{
  "num_hidden_layers": 15,
  "hidden_size": 448,
  "num_attention_heads": 7,
  "num_key_value_heads": 7,
  "head_dim": 64,
  "intermediate_size": 2688,
  "vocab_size": 8192,
  "hidden_act": "tanh_gelu",
  "norm": "layernorm",
  "norm_place": "pre",
  "norm_eps": 1e-05,
  "positions": "learned",
  "qk_norm": false,
  "attn_scale": 0.125,
  "bias": "all",
  "tie_word_embeddings": true,
  "parallel_block": false,
  "init": "normal",
  "init_std_qkv": 0.0166,
  "init_std_o": 0.00303,
  "init_std_up": 0.0166,
  "init_std_down": 0.00303,
  "optimizer": "adam_atan2",
  "learning_rate": 0.000776,
  "lr_mult_up": 0.766,
  "beta1": 0.9,
  "beta2": 0.95,
  "lr_head": 0.00552,
  "max_grad_norm": 0.5,
  "warmup_steps": 317,
  "schedule": "cos",
  "final_lr_fraction": 0.0,
  "batch_tokens": 131072,
  "max_seq_len": 1024,
  "doc_mask": true,
  "train_tokens": 906800000,
  "max_steps": 6919,
  "dataset": "wikipedia_en"
}
Each number is 128 + 24 x the weight over its row's rms, rounded and kept within 0 to 255. Layers, rows and columns count from 0. Numbers have three digits each. The size before them is the row's rms in percent of the matrix's.

# down: layer 4 MLP down (transposed), 2688x448, rms 0.0187, rows 422-601, columns 0-31
# up: layer 4 MLP up, 2688x448, rms 0.0314, rows 423-602, columns 0-31
down422 091:136151168156115121079140112165115143104180149127124155119149144144112119155133098086144103079093
up423 047:132150114119113124109115130155165155123123140115133111115163111142137126120104108131103087157130
down423 027:171113144127112112144123131126121126136086113125152129143141114132120114128147164108147136100159
up424 039:115136159131142127126157104131194146156106097126119130149134116135156130142149099116134103114127
down424 020:160106097141063138086105127117143135141154098159127115149094102086119151097087134129150146132151
up425 040:108146116111159125151161087112157126113143155150126104103125145129141063160108117074121138114128
down425 022:146092145126106066133104146148099140163141122115159071135144130137128153149109101110167119111144
up426 097:124140099142088138148139145125143112081137145160117094096113174057107125142092139170087101152132
down426 101:145167136119162097106093138111183141188150127112126173121139108135111184134130091143128165099134
up427 068:072158135142146135111104136085124143123093140150128145147131115127105123124093156087120099113141
down427 074:150107127120142115121117121157131151125106100136198137137129122139129135125146127117120160158142
up428 135:105125097130110146127161129134112162145124163183133067108137115142176118117137128117117116112117
down428 139:159097103149160113183108127143142119095132078134142137141128120116111125111113117148162155117122
up429 137:128121126128138133138153151099166133156153124164144157123174120096087101155157130123127128109148
down429 209:094090092153113136152090117134111136115133145128096120149092099158147165122124139099084113128137
up430 088:102106150135163139151153125173146117128157141131124131154158165141143109128165138120133103142130
down430 098:140121143095134134105178126141111141091096126158219134136116141139118161159131116121121144157133
up431 116:109160134147154148100084108124103081161158122140128098137140142060121140147134148117106142129140
down431 117:186140071121136093112107084087118091143177106109082131110113126149097144088124113102092115125159
up432 176:102164145094132123137087148135121165110115143117146129158126081181164157105124151124106139116091
down432 167:122140120101123125142121093138149121114119152103143120157148121182142130123136140130139129083115
up433 104:146132128089132173103108118113114122136121095168197119111112163117137131118113179144075111150121
down433 118:155092122124112146127106125139130126107155164112102150129156116129117086149144106121119115138112
up434 039:125130091123134123119121171160137131093140099151133127173140127114131150098137172137115102134135
down434 019:149126098143127131086135114105122150109095100085117151103150140104092129116133148147113128126098
up435 041:130123131127170146157111139141106136101127162125148155155043114106137127198152151118085158112140
down435 021:153154138129140107144132145148175116110130112171137158124160107144114095166123116115177140168152
up436 044:102131130122162161138072129115131114111123138100138091115138091109132104135142116120124085148110
down436 021:159149105143098141113105158145132126117160117149151093143152128125138149085117148104129167132134
up437 133:116141105136080113115106090129122135117128116128136119127126134153156093103141176139154154145137
down437 131:143095143121155141141124152114162125186125141085091126125120079119122168151142143105119125111088
up438 047:121152104083151153083161168111133154139156131103126097117172139104098130097143135131122135163114
down438 034:147129148134147097146141149150108098109127126127135125126163112160149113151098124111114175119116
up439 140:112122137114138110115114156126144123138104093155117121110135163104116169163152103092142139145136
down439 139:146126102108134120132133124128128133115186128087122093109135118146109162145156133136152173116167
up440 038:139166140111118148131142107132139123127101133124130135119108114147138091121145090124132128114097
down440 018:157142141162098077152111105152113110150155111159145130131108125139127141114108106076152147140140
up441 166:103120166127137152126093131185129119114094119111154129143160158078145149150139144142140140122166
down441 195:157184107124140122132137119109151135100089116151147053119138130142100155108109108151174134088142
up442 042:099115080115160163084195146099147113142098114118128086125105133147157124093156098090110121173125
down442 022:109147120128074103162100132151085125088124086126130154108124117129138103149124135136099164103143
up443 059:080118113143172173139132125127100144095108178132170177159108127109097105149126117161122126120123
down443 067:177128126119116059174119132134155114179135127094126119118104147153148131128138161121147131167129
up444 044:100137159107166141163069117116133156087152090105123132097118154112104104107146124134128150122103
down444 023:127094080119134150115115097122108088131130078135164091109103137105149118100099166098128144133141
up445 042:148104135121106132126172115155162134107145106145087138080101161136138143096151132106144104109112
down445 020:151103177132079110092121123145135135110111066089126138122110159145127141146098154144113127131148
up446 042:162156111149155129132131131137165112131149149135107093111149138088131139092134115133135127115129
down446 021:133107113143067129090128162142074098108117122123119105137120134159142154091100140110173114090127
up447 044:125127127125102117120123131093096126115123173094107217103096140138126143154124149111108119162094
down447 027:146135113128190136118120139169130124130112141144149125151125130120108089125179129137187152077158
up448 151:135144128067107163147121121146138134102094138102136098123170124138148131120139133125118108106101
down448 148:135124095141140139141091086132168082123133127146135134140149171118117125096163128089136130107165
up449 104:143174127129128169116138088132131133147102062154147153165144154135165101151146166126160122143107
down449 110:141154131093124125128131131148117133099171193126136068116135162123129140099091120165089142096168
up450 041:162116150128125149119113120169157096128159115136123121108158104095096151128129133124132104177127
down450 022:090151132101124117115171145133091139129116125119138088132140121190145115148076041101129125137138
up451 154:103166121106134173153116128075074127144127133120132110109134193122142142079123140138086111133108
down451 162:141112185134077075145113127091169180122075096168134098105143110115098132112133159120181137124136
up452 127:106133110124171134132106115107157177080122109108151130110108143147137168138113132143122146121091
down452 113:112109094104097102135072161114148106162109161125130127129140139124144140084145158157103156133138
up453 044:141137165153132166131126137116140126102062109132151129132104116113152118128167128162099122113113
down453 024:159102087132070103108095106108132111164164123099112145121134086141133137129104146155178118116115
up454 117:103111101143133152118114101114120132128114128138135107143143129075103087134118187151125115076126
down454 174:096193147106139102149062150121122152155095130104154148123146150127162169151166121137133140127080
up455 048:155055117151096133131120164113102149116120121161156120151141136143094122133127083199141111092144
down455 035:152178174113113097151086107131161114156164131102118108112157113105158115107110188129103071172103
up456 042:125120128167112126131110107145111115099133159124077152125113115127128111118123143111124140133155
down456 021:117122181096137144077071109095123146087091138145122151125143129059106112143119123140115129082121
up457 043:113145174122118121126131117141082130102124144127108184103119113138143110126136121087147131139170
down457 021:144145130086114163180142164138158117156139127126111120152170087089131105091102087167112115120135
up458 050:105152183125171164126064127139178153141107108128118128147152111138142143134106145150090118123096
down458 032:138092118118130111122154147107126088127135126102148148142094110147116120126118102128175137119147
up459 042:110145126115103119170176153174116120123170143148109110168136094083145122111135146148091162143119
down459 020:103133148119144128126134132117137084113104162141147139112119150103124116107145149087147121135119
up460 044:165139112141126095107124114152131131131114109127087113163095147177133131126092140170099148062093
down460 021:116123094133094165119134133120133086115125143149110143137147158100128120152140068078193127133128
up461 151:140124085111149124158159168095109156148080142185145126133128183156127185142170117135153105132145
down461 145:145198125115143152118076127112082081129135191121145055113163124087163137167159156141122126133130
up462 138:127139126097179169112117097135089075105157131119149104134130124120170105115081183182122118134115
down462 137:167097142130108165166136145101123154122111097134124129145083105132111174099145071150144139143125
up463 042:170128155115139116155096157139087082127126092135119158116133147075125112133120138094174153158129
down463 019:145152129134064109139127140117140137137113133124109134154130119144125130144109143132143121125127
up464 043:173122112126126111139105086145177106116139137137150079135105107105157156147136119134122111129125
down464 021:086126107130122140109134126123122134080122084105126126111120134142129134119139116139106087128115
up465 160:150146119098167126123112111130090131164126102113141117102095103082160146119131121144139124176137
down465 144:156124101100126129130103100122152107149150107107098098077106133136146121132074141137133157112100
up466 046:109124103116113107136098135170144128118155104140087152151139101102167118106128153109056103171118
down466 031:141087097155163124093139161102113069141149126101157116112088136146138102103143115161199120102141
up467 147:090092158116109123113117119131123131110151109153102152129106161137111145124147138144131067148144
down467 146:118120135154164111109031135113120139160174109142103153119121140123146115109116130134133156140130
up468 107:142146164146091125161170160145138143140142112128120119108094116116101162139157099117077108130133
down468 136:102172179133137147144086111085170160131111139132133155136152115111133151118131151141117128158130
up469 159:109139136139178170093142151118120142131149130146156158197131132121124139139143141111101127122117
down469 161:110105120124117136133123125112140121122132135130121135100160122094106146135132100146130155128137
up470 134:131130134091162127156135113142132122105082090120136104136166145127108141137097144133125100101107
down470 146:144124124163141127148118142103182110127164122119149145119104126138107129119142100134115142138122
up471 039:092101153165125125129157170128114105114127158131123096082067123107120100131115105129146107160074
down471 020:166127180133089149122143125132092088106153099148101115131115136131133092158105084103088081108131
up472 155:155157086088137099113107105147112185118150154141113106116151103139182139116125146148117122127114
down472 146:087113103169113143116082136143138144131127147144136170173166131132121131130167098122110112113098
up473 038:138139149118158145211090130113110098113137138138133098163135107133139139148115121129114162142129
down473 018:155107114138146108168152101140156092139126145153084123112124105100063146113092115101126125136105
up474 040:114175111134149137119130102155146163128139132103091128170126099185125108132128178160109131135136
down474 021:134106112111118109173108113148137093124125122140157140105151117092096194120087109106108148119144
up475 164:132141152108139101125117149136134154167083139168124138174137118175150115103123164125134119153104
down475 147:121085113122109149107081140105168108150158102083094169165145131126121106133154083105146139152153
up476 166:118132108114124135186150159122121146135088168145160161175135163116154156133129119113145120099151
down476 179:118140144159135133111133100095091110121162153117128140122127111142162156165102148150114146114132
up477 040:164163142130174157118142069125134161118125134153104137145133109121126096110130134134117131076136
down477 023:165129137143169135135163152107137146143132106111159123125135140122111186120110087106166130143114
up478 038:126102138084121122154126120100149133132124146137134128100168188126139112163123111148105114118141
down478 019:106121108148118143105161152137174129143147125113123125109155133094093105125096130156175125097138
up479 156:150137152146171105142129141116144129149112075118109129129122107102155148127136108120128137102083
down479 187:123120097104092175130099128118130137184119150125138104183144142067141101131161082181145141163093
up480 040:114140081116111148110137106160123114129100104150191101158165157095111164157125087120169122156146
down480 020:108153141107114126109084151123102148123131090092118131138146151155144115136100121144091132132154
up481 043:143128109144123149110149123120166115090161098133116097180159099187126139114107146132077098123155
down481 021:102072159126107134141197132092114141141121087143147146090124110098119092113120142164142149112134
up482 041:163110141190122096125114122129081089152100100117106134075112146138147136165117110138112120136102
down482 019:111150148119122128127195126148141151131150091143117131171136126132074136118151124146166089066130
up483 097:109108108128076102137143140108122102099119142140137124099111145125099110149119122095141087114142
down483 115:112106124140112129161132127110165127159090117111078137117098139142088112159161101122126109114128
up484 131:116145122114167160116093113193086129112074137146134118115116151118147121104106140149128118172129
down484 147:101123154130070118116182153128158130127104174145115149122165084102118123139191128138113171102122
up485 041:102113104119127136136172078135108144168091105116093162136132126120145168138091138139112146140139
down485 022:137125139108129143176108189150124104133128075151107132108093101114123136054153089097120149113167
up486 043:088115151127118157135141152087111082154123115118093124118117138124152129164184168116121143101090
down486 022:116163131113125137175114121146146096093108134151161109105107144148139086121114113122168132129137
up487 041:113115135114131147150122146117094121108176112153157138160102102161122166121138096092124057133143
down487 022:160139126124127118078118141110144116126154090119111149126159106162152118126115138151140131111135
up488 042:131159128117136167102166170116105149106154160123152100095149140146106125124173147171113115124142
down488 021:108105112127112108124153145122103126112129138105152132094105124144143118131137152111143106151101
up489 042:157127144108133124110153131175129105123107111132133094147134148119125108125100135128115158143145
down489 024:150161181128130136144156143155122104119135108092127155140158110176099116145110119067187112112153
up490 107:151137142111143140157133122100116159105152115177104097124130114106144150115118143087151112144104
down490 105:155120107120080136136154107084151139123137153124080127129138115118106152120156105140093124115153
up491 145:132166092126149127156096159058103093147075090135156095128093127109118148096143143132082128133063
down491 164:135124161115099081051135108137129148125116140113128128119166095133133123129152118113194105101180
up492 144:112135111108178129153121115115113142135144089130134132149160183105142102099078155124100119118136
down492 145:137143155142082087132107126151161166107104132144096148118140161148105107124134111124164174123130
up493 042:175129130117117120119162125144106125121129100167147151136117148119129163113139150104116131141135
down493 019:161114128123170123088122149136116120113133096109148139132112144118123121136093176128153155140170
up494 138:104129158098124138101125111167140138085135114151122131146172116100145127122150142134141095165103
down494 107:132118146134133142115138160133168134103156143179085108151135134120123128124132070090130126158155
up495 045:141120145133158118179152164118126105145082133149140116100114107128090126161096119126113127108158
down495 028:118111100148113134119102110127156131122171143108136110129118108152104126130133093154141123161084
up496 156:072163150104149167118098122127146099139090134121145082122153134107183104134127157120117118088115
down496 165:130157139129123116123112145173147136061108136111149114119153127128163130108113117115171101149132
up497 144:120152098110180147107081106117100117149099118204171150144105115125117139119128126140138144138132
down497 123:111156134124159162127101131162093118125167131140096155124137145074130135162146093126183145127125
up498 038:151111148133112131122118125128111162124171138149138086131150102141126122176193141110138106120131
down498 019:132133132118151127102127119140093114116163077118161109079169121093111125135103102111131165105121
up499 040:165096155105131111102163120117124109116098111095123110139114134126126145102127085114135138141115
down499 020:132109178151136092128134140140117142125175064122138089123135100184159095129123096152138134127087
up500 043:129148155128147120146138151118144134137146152096108159105145112126117117174150152116134094131160
down500 021:143127105155115134056136117119129097155156147131137149170140149133120146153119111145118148141112
up501 143:130145146151110093154098108129084163148167121131117178123167098116142142094125124136109101122116
down501 151:117177102125127129183145091145134124094095135173135110128148135108110117143123070096138084144162
up502 042:140139139135144126125125099110069157122102116128101165149141125139143138153118155090154149109091
down502 022:116090128113117109110167160120167119135162125099149153180109126112130141111168107116118165125135
up503 041:158131151112139155110154169083142099136131099126112143100156155136146161187121151145151171153146
down503 019:112143134092137109108165089137145111153180131121147133157153149145140102143144092132136134146085
up504 133:149125125115155144079110139128170143140113092163124137104114120116158149177167149098157146184109
down504 155:125138130120130163186124145131149132148119151103141052134107147109129144124091113144134104095131
up505 057:125113111132124158079150131100149123151118167124125120106087122110132160117104144118134129125146
down505 048:122132158130169093142123133129175110104155118129092159150138085151132121130162067133128149147115
up506 076:119123163126115200104070122111100120085122143133095108106157114116127120137104124147143100140137
down506 091:112113140136133096141187125134121125140147083114124122134141108092123132103139129106108115137116
up507 076:124143117110090125143095098124097137102139109160148080071070112114116144129086118136118115132156
down507 095:109139136145116130125164126160163132140136134130065159146171124142106115143154102105134136131109
up508 092:102155134169084152138167126113157145090146124135140165116152159089105114132167156102087141141121
down508 106:145126146120160130149068126125093130151129150111093093148091112157153142160113125146146146081100
up509 045:114136151084129135113109147101131141161112125105122112134170138128154105147144155125106140155094
down509 024:083159103151145158131166134139138068129144093154112129111122105182139094121117119119159200185168
up510 161:111126157104154112145141104122146167103120145165116099107096158147162132146138156115102120142119
down510 143:092139118125155134083147142057113113113090121120143129134109126120124128167121110138094161169127
up511 092:120135182142099087105148144148137119073097156131145112152130116123121159153128156097164128118120
down511 111:113100119125115122092114140125134111097157122120118124112109136145139144158150128119089120154127
up512 039:144154092141152089126130132105175119137119123130146140097158137124100137121149147140104148089181
down512 019:105125136126139114129081191102143129152131149101116135170107131156103135116141125124113142111117
up513 139:128114144134129103122138113128152199143176147071141107148133145134143163109130125156115134115111
down513 172:128086056100159154130124139152139103143088122128121132162160114113092114128127134131109094103102
up514 134:111150142126128155157111121136106120100125118141149131070119147130158104112110171142131109167168
down514 091:124135141112158160133173138125135137109129094124110114119115145185109112120125129164139166130191
up515 167:136169135059121136118099142135124110118117122127164099125132111154142127122119139138137142131156
down515 261:154166153163118107155134135082114104082128121139101084113112116157117173070116147116082116097090
up516 116:113143122120150128164117117169136121091135155114131119146170158131135097150136131126106091114132
down516 106:178098124148126137124158126149155157124125152118123105157150088110133145156123099114121152112089
up517 050:138132130099134149159114126164159087121096132141133091114145103106121090195125162149094141143124
down517 027:098118126152100112110179145169111136128148136119161152097087099135106140115085102101178140113141
up518 156:105109178110154134127130116173124136138118121130146129132133139138075089148136144136132086129105
down518 205:140146069122100129159148118108150124107138099109120071096120095097183140098131107129105132137142
up519 115:131145108101170104161128138126155138130113115108142125157152131138158109080169105163146157126129
down519 117:093130105122095137175142160132115125145124163126180141151151191118132129128138111124093139183137
up520 146:136126130127205145106122139161133168140175140136151111118108122084117107122109157113142108168170
down520 143:132118133127061104150138158190176150123117132119146123147120156129068064116157111131153150074107
up521 041:128113141119107163106124099147141133128109104139116173168094116113089127146130123169116151085124
down521 019:128111146094144109134120163129132115175118136122123123098100125099124156118134119132144127161121
up522 105:129124128114139111138132157123150156149129123162126153101133143135112172124140122124074131154096
down522 175:128174151121152141128118082120121141117121125132097144146142133111112133142142116119127100141119
up523 046:091129105161172138097111124095159111137102145099127190174175139173117113098118150145135126122076
down523 025:161142125145079159167145120143114108120138140153148092112111106135129146090098143137087152139172
up524 042:115138140113137114130099120148149154118159092118109109103110129114130128193140108150160120090134
down524 021:132111119104116114091102151078192147123110118103140147129122125141081112120117123130139140157107
up525 157:139136127077138169168148109100117119118107131136163162128126130088181113161144162141167103113139
down525 176:127135113106149174148130136147136114093101142145150173133134183103106178090129132177186095144118
up526 087:116102113110093123123109104114113133176144132149124143113139175103120117130158130117134112133114
down526 086:108106136122112114157141130121126141138121107082127128129145095164148113129130086117125124075117
up527 043:121123099121168114105082140120145131080114073102145158159132138196131157108121108140119098130124
down527 021:122149118139099144162129121111145126174121126149132141119159124091136132150175140139111146111147
up528 040:111129141095121115147160131129123089168097163123156136152117129120108154145170167123135103134136
down528 020:107144136119112159127156142142138149105144087125111130123166154177161108191133098147120119189114
up529 042:145143149125146153105117181148119122124153118113101123190096126166132128127181143138131140125144
down529 021:171123109150106106091112123143153135146145147186115107118139117129157124148089080093124156160123
up530 039:145128111164120100091147145141139126139121115106116149115074125129128130138145149110101092135162
down530 019:121127140105147103087113140122097136173143104102149133120122129130159094163103093151151116121161
up531 041:170155139175125122145122093137088128171116113119130093110146130145156097114139141182101130189164
down531 020:072124111128155116115147161126090143105132118112167147125103102126160118118140127148147143077109
up532 113:126147167143121157120084137133137097139096137143101162116110117132159154153156144117129122169092
down532 103:120135145141127108140088096110117151155121122161114105129138175117146154100134134138151126144139
up533 042:108132128114144171090146114116166131097150166144153125143088151110126082141101156145101129182090
down533 023:132104172131091087113149156148089086131094118087150146133113131119163137107128138108220125131163
up534 124:126124122088141136127128099162127118097159128143119147119143164124106091161162125141126120141129
down534 113:087127116151135127063120179154120136094114118126151131112123132123136154157100156079165117100133
up535 136:129132079114123117126138169123084122099092133150131141119139115134164141115121147135146105140124
down535 157:136109179146120122154156083146137122127123171106128123096132149121114131155128129132120114153107
up536 147:120167185113139100155104124110118209160128143150149134164153121132102128072101150119072141130160
down536 162:130156094120142097107160096090109105115161140114113075100149166151155133081104184175163111121128
up537 129:129118152081159144109132132125091106117129144118144135129132126100138164169123146136156090135132
down537 126:139158160116138107135135134152124151095052104116126165105118141124146127132146128164131135139196
up538 039:112126149102148157162117134129119115143100125122147127106136150144143123115105118157086107103110
down538 019:133107163134103166136094081185136185099119139149104133116179092115150120159120124112129082120142
up539 153:097157147090142171123143113130109070120142151138121090115096105141166107126129159150139121145122
down539 218:129118150142132158141166118129158126114140103127135120135106170155083120138171128090113155129142
up540 147:158134115114160169109136141121125110147130135152141135122115101153096115121161108115159152136104
down540 160:186152080140132094169140146102092161099125115150132095115142119110134145102104135134141128171140
up541 042:107147145116134108144156130127122155146109091105068127085163135102108141155161122068152135121098
down541 022:136137123112080125110139109122130104125150090143119166162101114120127138132075112117139091100134
up542 042:143138151121158124164135116090112094168128131119085116144132109162124092106104138143126090147157
down542 022:132138153168148159138154115188117100133170138123158140117119145142120167185175140078133158165136
up543 134:145178116109128108148119137163108146150113115113147154149119120156169093124081132161148116124163
down543 187:132112158151113062127131135146110133107186168105095119124103148123101177106129085112133119128097
up544 039:099157127106137128155146163087096175167119151124137132127127143130103149150082140116141113133127
down544 016:152106124144148170133128182140108132122147130137133120129114164150113117143122123116112169111120
up545 040:127137132151127120161146131110121118122122144155174143151151091081134103128159153159132135100126
down545 019:099128151133097112086135080127124119140109139162128111143147147137162137129140164105126086106130
up546 139:118209143104097170119108127155092095110126116139148120127132117128150103156128143137157128130141
down546 170:090131115127143119151123144108145117105132132176142147121082132173090164122129159116075110122144
up547 138:117184170090121146140154163125120108143074139134134132132136167113127189144150130145129132140136
down547 143:149188122114089125121130109123103184143076124156125148101141112103122097077086151138120117126187
up548 052:113131146165126144134120141138121110101070152154116083135103140154114129086096122151137187167120
down548 040:168117167100102098119136118137145139150145127098116162137146082158136124151125117104117118086103
up549 157:107127140083164141127140133190112114087109149104134111149151113147142099138172128138148112141174
down549 145:119154142110131122169142097126121128145131086135128117148121123101148138099129114145072128109131
up550 045:134166132097133084133162175128107137108123138106176141169172154117121163157118119127137150134139
down550 034:131091130156144110170118150114126090142153109148110131110108109146138114097130131122112111123155
up551 044:080130111126135149132085161106113136108167110160133121128145126106104129122161077167158125135126
down551 022:176114157139138094115127145116182108127123135134163119099095112112161100100101129121100123148113
up552 163:143191125112163118150107108122104153078137101143120144088172126127122156116089109125097093169097
down552 145:154115127143155143116079132204129108129177190121125100104143087142102157158112130085056103139176
up553 157:135151168101142130123109116167132174094118126120139155160159128130117134154094129153125095129112
down553 123:158122143181128131083094166146118131124157122114146147140126135060130139142130113140093127120075
up554 057:165154108149126127140126098129115158093155130088149155178123136100125108117149131098107080118168
down554 063:119095151120140124114144147123101128128140114143112090084106139129118135097124118142104160105131
up555 130:089115167143169148112135108112098091125138127173114103118097121128157109144109137144115111141111
down555 170:154130117102111119131172122117127110136161171078134131121149104113155111131075113143111087155106
up556 136:079097203120135144070134155157099112073127099157126119149163188127135144108140144119143087134160
down556 119:147118149154127113161063113129187150109171121107162146152114130151128121109122135073120134143090
up557 046:137125103156125128103147112114138167129154107104122151132133168139168134146120102132099153133093
down557 026:127090131081137115147081141138100092114125102168174125135103119097143098132110132115151136072163
up558 120:110171107085171177129114145147167136097108112108126147140147112119114143163131117109115091141117
down558 112:128114152119151177137151116103151134146134145135153135129136090114125132119113159116178153146118
up559 041:088164126118150100100104089126164146185165135117078142123155157151123101110137143142104123142114
down559 022:106111135126101142082119152117151109141127138143149164150084155113126129141124124158160151144146
up560 124:117124128122146114106065074158093149172138161097161080129124100111152150101163144122119145122152
down560 107:100156116149101103127112121125156143116131169086151120127140084133102138106103105159151130131086
up561 147:107112146098121135145164124124108139156157122123139159159132147082122100174100167131103093090148
down561 188:119166083139121157107115119132128129128172098104122142156109111142118137149125106105099150112095
up562 042:132132142164160121106088120144129162115100121140112091097122123129147125109148159120141132137187
down562 022:142120091129116116086149079134129147152137119119135128141116113155102154146116135166159166145126
up563 107:138132135101140135149099137115156134127137127178163117119103155142169107136081148138096126126128
down563 106:137085139131110131113063135130123135155122141121130149129082115107103127163150122177076107138142
up564 135:118134114100126112128110111185135135127104123104133115142165145111112117124114112155130086111156
down564 152:157128155134147107136172123129152084114133141109099131092116136136163143140117128128122129148099
up565 041:164104146118140119122105122093116091120129146111138157140100135137157119106165116153100137140113
down565 019:115148150130147149176156137157129139109135118147082077140172126109107107110169093163100114118098
up566 138:106130120106125151116133123100096129106140100102128103113118131135176111109096130127103083149111
down566 135:137147174161128089107109163121138116145092153156117141124145158124137123138136092095089133120122
up567 104:122170117173142190149160138107124135108183087117121127088112163107137121164107141114128124131123
down567 097:134129117121116108115101135123116129141136146141180131136138155117137120097109101125133174116151
up568 144:088114163132151125142152088137139147086171121140129119160130191124135164131106162110125123122120
down568 125:139130130120120152134136158088128135130165116134169144112133127107124097106094123125129159115160
up569 040:156116114151101145112160122151165084141098134120122122167138095157138115103094101133114130099092
down569 019:163144119170082127124114115124146167113101148154123125106121115105132115105147116104122112162142
up570 136:141125100102218150104131165141130107117141131169147109129141126067093123139101139129116111156112
down570 112:126123140129139105149115117116142164109112138124151178102133153149105109128164089153165153138112
up571 043:196137130161151141168105046153128054165117089124158106125137093122172119090140111142132143160176
down571 020:050123170139155133152123117118168153104139117143128146130124122114143114167142138110109136123118
up572 040:162094147131117088116116113079140126127139133133149180127103139138111102142165115099114110142143
down572 020:142165175122130088142090124139108124123082148099135119141128125128100093148123156108128097098100
up573 041:109094108134134086125123137134100150090146126134107083132133120103135113108128120134121144125135
down573 022:132174125162114159094125169117067129134116061139147125156072095168152151129135142152140101124101
up574 046:131119157127130116116126132148124114178134095110081118098130147135175127083144096125112130118142
down574 025:157181136121106153092115136136130105106136120130158121151197112112132109145114125128143141100135
up575 080:130158110156162136174142125089121156114117115140169128145147161073130119102072171144099144157143
down575 071:152134114133111133087149111163115116161179143101124105149112099159111134079157105129167136111105
up576 126:127163144099135149140102116103138129108135135145172093111133128135124115116097159125095128176145
down576 085:138083122171129141122137119138113132130166120089138113147101161151135140119133107121128147121138
up577 044:129130138106110156144160132180139152121127140143116129136137132121098096067141188114142093114161
down577 023:154136147136133113127107111124122145135115141144098144121135101135134152157096093105105115110113
up578 165:125096122070137133125144147106146140122158090190107173128091188136123163105172147121124073175124
down578 149:133147132116147145131165150097101120152136161192149131104133150114141108189115137099130139129158
up579 048:115110123110098094144114122120129087095098139112152131131104116074139143152106158120140134151103
down579 032:149108187133142091156149131123156136144124124100112161137109064167093100105139125132121134056115
up580 039:065127115093159140104123146136110119116155143149103133113121125159125147136106129152129136155127
down580 019:169112121114114146163067099134123127143156123122117124140145124098139125131117153135097144083150
up581 115:116163137089175153157126122142108108081111104142174141110123122133135151154091161156136116126109
down581 082:150075134148121146122152147141128164157149113120143137157115152135130157097119101142156159114112
up582 041:158145178137112109178158152081131146148076153127164133143123120123110089147145104112083161085164
down582 021:137113117116120103146105154161106125128160098136127102134121122119110143078093124096112135107148
up583 078:133115097115160129081111122099145093131131136149075138125112108124123108112134136112109128099119
down583 102:124140155133095095101149137112136137139132092175127118098107118153118118104126157119154145108113
up584 143:116156088130179132102086101118132124114151065178131151084115105121080134125076133130103136130161
down584 124:093117165132118115163111152126183139103145164103146139127152151114119135125112159154112133145183
up585 126:130122157135124109113126121112142140115176078142134156113163152149084105134165128100078132160118
down585 110:123112120154107105104145147125111117112136138094075104157108094122123115099150110136118111107161
up586 161:149127072134146127107116064084116141103119109136130143139121080105167161136094151106117139149097
down586 206:139105129100162132107132109097138118139151105135143133137122106171157180121094141127109137148129
up587 059:116133141111112072151135129093115164149094127141137160128137125118139105085116142071120132128171
down587 059:179137138176144132080131125150145112135165134091114116150116122145107153132173095165142136091120
up588 042:099152121142114142114157130157136116148130177137163124179103131102117104143137167167122088104108
down588 022:174131185124154138155097130165161139133114124148119159130189139121137145107145125118127116115137
up589 165:090166118121150174140102120134142120135115095142132147105117164112118154088145159088122085107126
down589 188:133141116139094150110098129083150162131113129129155127102124150159130157108140147138122138081137
up590 125:133155113095185163153131127123097076124128093109193092133110143109176119110093160162116118160107
down590 113:184079136135144149134107099109098126096137140135141138123125164119145105091096133164140150160108
up591 044:126140133109142135092121108149111146126128107140196127074114131109147111134180116121082137132147
down591 024:154142104125136111127162162113159130131140120128126116135144098186156080132080083124157146146133
up592 148:143152138126148131145135080123128158079109151180109106128113150165136152122117141093139127161129
down592 119:110093131097163155122195166120152132084113127130106158130133119136102129129169082099110130108133
up593 133:107120161131131174072097120124084112155142144134132120117094143154150161095139163130121094135131
down593 132:150114137143134130105075144151157150118112157133106128107123096126132150120079125090171129141126
up594 043:065092113090134106117137144107087128084145111127175132123146169111173133116178170115107113095113
down594 023:173128144141115152071122153134108144136149138088140134117122083138133122172112114148175121159139
up595 113:108137145118124138116182112127135117086105163164125129109089085143128094152138147110140089151088
down595 116:124087084147142089151123149142156115105131089096128117126129098093124097105096122104137152115160
up596 143:137129148151130108102108091165156140121127140183115125095116210127150125144167154129131137142123
down596 120:096143114162129083094142147147155120120154141134102124112179112136116116129143110131098102132134
up597 042:114132092158127131116136079164135135146146099117088072098088116163138104136127097122102135087080
down597 022:166112094180100083116138145111124109126131125087173125145099153106115173079093156134165142139140
up598 062:123120100134123111071114120108136143162175146108150177184174107119117170167134090098121152118115
down598 060:130155128108194120146142117165092135121126124165130112118087158149112106104124136150155134116155
up599 142:146186105093106145147109086100100124103109119132146097138141139161132115180108171146141094128121
down599 135:121130168163157134154081125106125104130113134136096124116092110139096141152150107113154074128113
up600 094:148114149077160108154099132113104117127157124131158125125124150095117161104084137141094103179115
down600 081:127123095130126126100163139132182143141145143152118132147140128165109123142151094112095126111137
up601 068:152141124111110093154160169088100134134125135112134138116134127138128158071085131147145136106151
down601 075:123109135148135148126138135156094124116143178096120123139150129123124103168157102126123142132154
up602 044:119115094123169103131048117087085170098135142119091164133118144155145158143166178124132112133129